config.toml
d_model = 384
n_kv_head = 6
weight_decay = 0.13
steps = 8960
dataset = "wikipedia_en"
Each number is 128 + 24 x the weight over its row's rms, rounded and kept within 0 to 255. Layers, rows and columns count from 0. The size above them is the row's rms in percent of the matrix's.

# layer 8 MLP up, 1024x384, rms 0.0777, rows 186-194, columns 128-255
size [101 103  94  97  95 104  99 104  99]
[[144 144 152 111 145 158 121 124 147 130 160 119  97 129 148 161 158 123 123 117 136 134 148 124 136  90 174 106 148 107 153 113 174 124 117 139 124 134 104 120  93 126 133 150  96 111  86 129 153 119 165  98  97 101 138 125  93 147 130 120 116 158 112 112 124 147  83 133 146 153 163 118 115 141 109 111 109 135 140 112 140  89 133 133  89 104 173 106  92 119 141 179 153 127 145 137 138 128  82 121 129 106  99 160 152 102 108 148 134 132 151 115  79 112 141 114 137 129 148 105 164 155 148 174 103  96 144 118]
 [ 79 152 161 161  84 155 163 100 116 122 136 123  60 125 130 134 185 123 108 161  90 106 172 125 151 117  97 158 124 123 116 112 123 121 129  90 136 127 116 135 105 148 100 152 109 163 123 143  74 117 163 136 138 108 138 107  84 118 136 117 110 134 146 101 134 170 172 136  59 115 143 110 164 133 116 132 120 109 130 112 157 103 154 101 137 115  64 163 160 143 169 169 156  92 126 150 112 158 108  99 134  93  84 126 139 123  94  83 156 159 126 133 139 125 125 129  91  99 106 138 130 129  95 140 135 107 149 136]
 [118 116 116 156 136 104 154 104 139 114 108 132 111 141 144 137 142 147  90 133 128 154 134 118 139 122 152 142 165  98 181 161 113 144 156 102 157 126 105 121 108 137 124 119 171 179 135 125 179 100 120 160  93 151 174  98 150 119 107 149 134 125 128 172 159 126  66 107 134 152 159  98 127 137 131 122 162 166 200 111 116 121 144 138 141 116 130 121 146 137 130 141 134 187 146 114 146  99 158 128 119 113 144 124  83 136 109 116 121 161 142 109 129 120  95 135 164 114 122  95 120 100  87 165  81 155 114 107]
 [111  94 169 115  86 130 116  81 161 102 100 117 127 106 125 167 116 125 142  96  99 136 109 156 145 126  78 163  92 110 149  91 135 160  84 128 126 169  96 121 145 108 115 111 107 166 122 118 120 146  89 141 123 120 132 150 122 103  92 146 114 117 155 109 153 117 110  98 171 165 108 106 114 167 104 135 168 123 174 159 120 136 153 107 134 114 103 134 114 174  85 128 189 138 130 121 101 147 117 133 142  84 165 148 117 131 152 135 107 159 126  97 127 164 119 138 136 148 100 143 129 134 178 144 117 130 127  69]
 [ 93  75  97 139 137 147 129 145 168 119 180 126  98 107 145 108 114 147 120 118 132 182 161 146 148 121 131 166 128 124 136 161 130 112 106  86 170 114 141 124 146 109 155 136 160 118 130  98 159 123  93 132 159 137 136 156 120  93 124  86 138 120 150 134 104 112 134 110 134 146 161 153 158 133 108 136 130 109 110 106 127 134 127 113 122 141 154 131 151 124 137 137 125 147 193  89 152 139 165 105 153 148 106 143  85 132 161 108 189 140 136 142 144 120 124 106 136 108  93 138 147 171 160 152 142 152 129 158]
 [118 125  74 127 128  79  81  99 156 155 152 113 158 158 146 159 145 115 115  74 131 127 176 137  95  92 155  98 104 118 146 162 130 129 153 152 130 120 126 105 130  99 127 156 151 138  65 110 122 122 147 138 125 137 128 148  92 117 114 111 116  86 164 130 146 124 132  89 132 164  87 168 104 126 166 152 124 135 157 109 111 123 107  90  95 149 123 133 113 133 146  94 190  91 153 138 144  78  81 126 114 110 180 155  89 162 146 112 147 166 119 142 157 112 122 103 143 132  81 176  88 144 123 176  98 144 137 122]
 [162 139 141 104 115 128 131 102 162 124 130 100 135 121 134 137 141 133 147 171 134 161 126 138 111 165 148 103 187 144 117 161 145 134 130 109  86 131 148 118  82  96 147 147 152 153 170 123 131 111 119 123 122 175 136 116  90 126 122 130 136 111  80 133 142  99 153 126 103 113 151  91 118 144 119  91 116 127 112 131  82 155 153  82 125 126 124 140 111  94 120 167 126 144 118 150 104 133 124 103 144 125 109 142  82 153 170 135 141  97  85 166 137 125 151 132 162 105 170 120 106 128 101  88 114  99 134 132]
 [108  60 118 135 147 120 167 144 128 138  86 165 105 137 131 119 145 102 107 114 137 178  94 142 131 116 133 112 162  99 126 114  89 160 101 111 138  75 119 112 123 109 152 148  88 133 102  92 139 139 144 118 115 103  96 156 152 152 173 108  82 111 123 111 121 119 133 100 168 152 121 150 177 114 167 131 107 135 141 126 159 106 185 127 124 117 144 137 130 115 126  93 161 132 116 115 136 144 151  86 135 123 149 150 106 144  85 104 140 122 145  84 107 145 176 140 143  98  93 116 162 135 159 141 118 133 135 135]
 [137 121 120 104 129 111 122 107 112 154 106 131 106 118 195 106 128 117 146 138 108 110 120  75 118 119 121 128 152 145 152 147 116 161 120 151 135 136 138 164  91  70 102 126 129 182 138 104 150 146 111 119 120 103 116 119  66 130 159 128 137 115 119  89 128 144 123 109 114  89 125 139 134 156 145 146 147 157 136 143 175 133 122 114 168 149  96 142 140 158 105 112 170 116 108 118 137 158 181 122 160 139 114 155 119  88 143 147 169 181 145 119 133 165 142 112 134 123 132 153 111 126 117 104  63 134 152 134]]
# layer 8 MLP down (transposed), 1024x384, rms 0.0756, rows 186-193, columns 128-255
size [100 102  95  97  98 103  99 102]
[[127 166 128  84 158 150 136 119  99  85 174 100 111 162 149 108 148 119 101 142 142 106 130 108 158  74 146 120 153 156 156 126 167 120 120 171 116 146 124 116 110 137 143 100 102  83  94 177 130 100 136 137 170 151  89 122 171 125 149 113 118 115 140 162 125 169 107 128 113 153 133 166 123 152 154 137 120 142  98 129 108 122 107 148 125 118 120 119 107 107 150  95 105 136  93 101  82 142 137 108 175 154 157 104 132 115 136 102 151 138  97 131 166 131 117 142 139 106 126 108 127 102 176 115 118 170 117 106]
 [133 121 141 125 123 139 103 128 133 110 112 149 141 119 161 116 180 118 158 158 155  93 152 125 111 125 143 159 118 129 104 142 103 140 159 107  82 126 119 125 145 100 141 142 107 142 128 119 105 106 134 115  89 114 107 155 142 116 144  74 156 138 121 116 158 100 103 118 165 102 128 132 154 147 129 158 168 108 164 117 144 130 159 114 149 148 174  69  95 146  94 108 102 132 147  94 109  79 137 116 110 143 137 122 130 135 142 136 154 109 147 150 145 113 137 147 176 148 142 124 108 143 134 123  64 139  91 128]
 [148 142 113 141 174 140 154 108 108 162 128 121 120 122 133 137 112 100 143 133 137 132 139 137 112 131 112 137 159 117 115 140 153 119 102 140 101 144 125 137 122 158 136 156 106 148 119 133  93 125 151 117 122  94 152 136 116 138 162 110 127 132 143 120 153 149 132 156 134 144 125  98  84 133 121  84 134 136 125 150 168 147  97  93 143 109 149 110 134  98 150 120 121  88 138 108 101 134 152 127 148 139 116 129  82 118 109 139 111 105 101 110  80 147 156 139 149 105 133 153 164 135 149 139 136 123 108 119]
 [158 122  72 145  67 137  96 117 172 120 128 112 158 143 123 114 110 131 141 105 161 158 147 136 108  82 115 188 102 127 128 101  71 154 166 117  60 118 127 121 142 115  94 116  94 119  92 164 124 114 120 133 146 124 112 132 124 122 107 129 136 123 134 155  84 154 147 131  81 121 121 142 124 113 146 170 130 127 128 144  86 134 151 128 166 144 101  99  89 106  96 119 137 152  88 197 157 146 107 146 124 139 144 138 136 139 122  99 118 145 169 134 148  94 171 113 129 104 101 143 144 139 150 126 141 138  97 114]
 [112 122 110  91 106 112 105 127 159 135 161 119 132 106 149 106 138 118 132 172 125 136  78 129  86 126 116 138 107 128 148 114 255 164 133 122 149 130 141 138 150 149 138 148 168 111 148 130 113 154  89 136  42 129 128 121 112 147 137 144 134  95 123 116 146 123 114 125 123 104 107 124  83  97 104 154 144 135 140 135 179 110 113  90 156 131 167 146 121 170 118 109 133 104 133 125 117 100 124 136 107 152 117 123 101 105  83  89 134 141 141 158 151 157 147 135 157 126 105 122 120 118 143 132 147 131  75 132]
 [ 82 145 106  98 119 125 110 124 138 124 151 122 118 110 132 150 128 146 108 108 102 121 128 126 135 152 118 104 113  99 104 101 121 109 107 145 160  90 110 120 101 108 126 164 161 135 143 101  88  83 100 100 104 118 163  86 123 129 155  84 104 110 127 108 140 100 138 110 122 124 108  90 100 153 142 161 116 176 166 109 156  91 103 111 168 126 214 124  88 144 124 130 155 106 123 166 140 163 152 115 140 146 132 127 110 153 133 111 129 123 117 110 135 163 135 100 117 147 138  99 102 120 134 128 131 110 115  98]
 [134 145 128 154 126 169 101 116 126 126 135 123 130 155 117  98 125 156 141 103 123 145 118 130  98 147 174 109 144  57 155 152 177 139 141 142 130 130 142 182 119 130 176 118 131 155 144 151 122 118  80 132 110 103 118 139 132 157  77 116  93 129 134 123 116 114 123 151 134  99  73 162 157 136 115 124 136 100 144 101 113 119 135  88 156 124 159  95 151 133 114 143 134 148 161 126 128 125 133 137 131 144 107 134 150 140 129 171 155 127 124 145 150 151 144 148 160 102 115 130 129 130 140 155 126 147 128  75]
 [111 172 112 162 141 151 103 151 150 122 147 138 123  89 159 152 159 115 129  86 154 126 144 122 136 156 107 158 106 110 108 138 144 150 131 144 135 124 112 151  87  89 139 150 142 147 160 145 142 160  94 149 138 135 126 132 105  67  92 107 116 136 135 155 125 116 140 138 128 123 154 130 138 139 129 157 131 125 128 153 165 127 150 119 153 133 103 140 129  57 152 143 119 125 173 109 136  99 135 144 120 133 175 119 114  97 106 138 142 167 161 118 117 124 128 152  78 142 127 147 151 127 134 111 169 157 145 105]]
# layer 8 MLP gate, 1024x384, rms 0.0793, rows 187-194, columns 128-255
size [105  95  97  97 102  97 104  99]
[[163 133 127 129 117 131 114 119 134 147 165 115 141 109 125 119 125 203 143 129 156 116 157 173 103 150  76 127 125 140 109 120 149 111 134 133 145 147 144  91 174 172 117 106 138  85 175 104 141 112 136 167 139 129 113  94 129 107 101 159  68 137 139 156 126 123 176 154  94 141 111 132 204  88 117 124 118 140 125 131  99 156 114 129 132 146 132 144 128 130 109 148 116 128 140 165 130 102  43 114 102 106 166 149 110 115 163 144 131 109 125 121 168 121 106  91 124 148 120  99 145 120 106 132 143 157 130 143]
 [186 100 150 126 171 147  98  89 130 123 156 139  99 144  92 120 139 138 143 160 159 155 126 121 120 176 134 119 105 118 119 142 143 105 131 107 151 108 166 129 143  94 129  71 118 100  91 146 182 131 126 109 106 111 112 144 130 179 182 102 135  82 115 123 101  89 174 153 164 115  91 124 107 125 120 145  87 124 101 111  92 117 150  83 141 136 156 165  68 111 109 120  75 124 127 130 142 126 124 161 168  90 125 126 136 133 133 141 138  79 120 168 163 121 108 114 140 156 140 127  96 137 106  92 197 112 132 125]
 [124 150 136 140  87 103 155 145 137  61 130 144 162 108 105 127  84 132 153 148 139 136 135 168 125 113  65 193 101 117 131 143 140 158 152 111  93 142 133  93 121 114  94 155 183 127 154 127 119 124 111 100 139 110  96 149 118 147 130 135 142 151 104 112 153 161 146 107 103 145 113  88  99 118 126 124 108 140 135 126 109 165 138 146 135 138 106 148 111  82 116 130 129 110 130 132 116 148 127 141 152 108 134 118 131 175 157 120 136 157 122 147 137 130 152 121 129 128 176 124 101 140 125 138 150 110 126 123]
 [121 126  72 151 172 135 127 112 122 101 128 134 147 181 171 126 107 167 144 113 145  83 170 129 108 124 148  89 112 110 148 135 130 121 151 135 146  80 154 120  77 132 117 156 142 137 142 166 127 117 183  81 121 120 163  95 127 168 120 113  83  91 129 126 166 127 103 136 114 144 104 145 217  94 158 130 121 104 140   7 154 136 132  93 125 135 112 105  96 142 105 104 152 132 128 140 176 134  97 135 106 106 106 103 149 136  66 146  80 153 140  97 158 156 161 111 151 131 147 145 110 126 132 110 126 130 151  98]
 [155  83 166 147 124 100 162 109 129 111 177 112 128 139 108 121 140  86 155 107 156 108 103 116 101 140 160  88 101 161 134  93 161 147 152 156 145  95 135 114 156 143 173 153 105 134 139 140 129 137 121 107 123 178 137 137 146 128 151 128 132  69  95 133 156 163  97  96 150 155 150  88 146 130 131 142 128 110 135 100 130 103 122 126  82 128 131 135 116 119 149 118 130 109 124  88 148 130 119 125 139 138 155 151 127 108 114 146 126 125  98 151  91 164 170 102 118 140 147 137 122 140 168 125 124 117 157 100]
 [134 114 169 171 126 110 170 142 101 141 144 118 129 154 144 105 146 114 116 150 129 114 110 144 155 154 118 124 136 137 156  99 157 107  79  92 102 137 144 133 176 122 108 137 131 129 136 110 128 127 142 125  96 119 136 110 121 113 142 143 109 157  77 171  91 146  97 135 125 142 164 119 142 139 140 123 153 116 125 164 135 171  95 127 149  98 129 136 162 153 170  92 127 139 127 124 131 102 160  88 150 105 116 118  96 154 139 123  66 129 145 137 115 129 109 119 142 126 158 143 101 117 142 163 114 119 130 155]
 [138 120 181 109 110 105 117 150  97 115 131 108 159 141  73 118 128 121 150 172 148 110 130 120 143 156 146 119 167 153 100 132 132 109 128 179 148 160 118 151 134 148 123 117 113 112 116 152 106 170 152 137 113 159 141 118 150 186 147 145 128 149 153 135 117 148 163 130 113 173 150 131 114 158 120 138 113 139 143  68 118 118 131 106  98 113 149 116  99 217 161 142 110 101  99 160 103 120 127 187  95 123 114 154 143 144 131 123  95 103 134 125 138 134 132 117 162 119 191  84 141 104 110 122 141  83 124 114]
 [144 124 121 101 118 136 133  94 133 183 140 146 144 113 134 157 165 121 163 108 178 141 171 150 124 132 121 151 137 105 166 140 114 103 145 131 117 119 152 125 146 171  57  65 117 114 169 121 115 119 138 115 114 129 129 137 167 142 157 130 102 108 142 127 121 131 125 135  92 139 121 133 130  83 153 113 159 158  69  83 131 146 151 120 140 112 105 111 112 116 143  95 117 130 109 121 103 109 165  77 136 172 126 121 104 117 111  95 127 136  87 151 141 130 147 139 149  95 115 136  79 157 129 142 130 114 146 121]]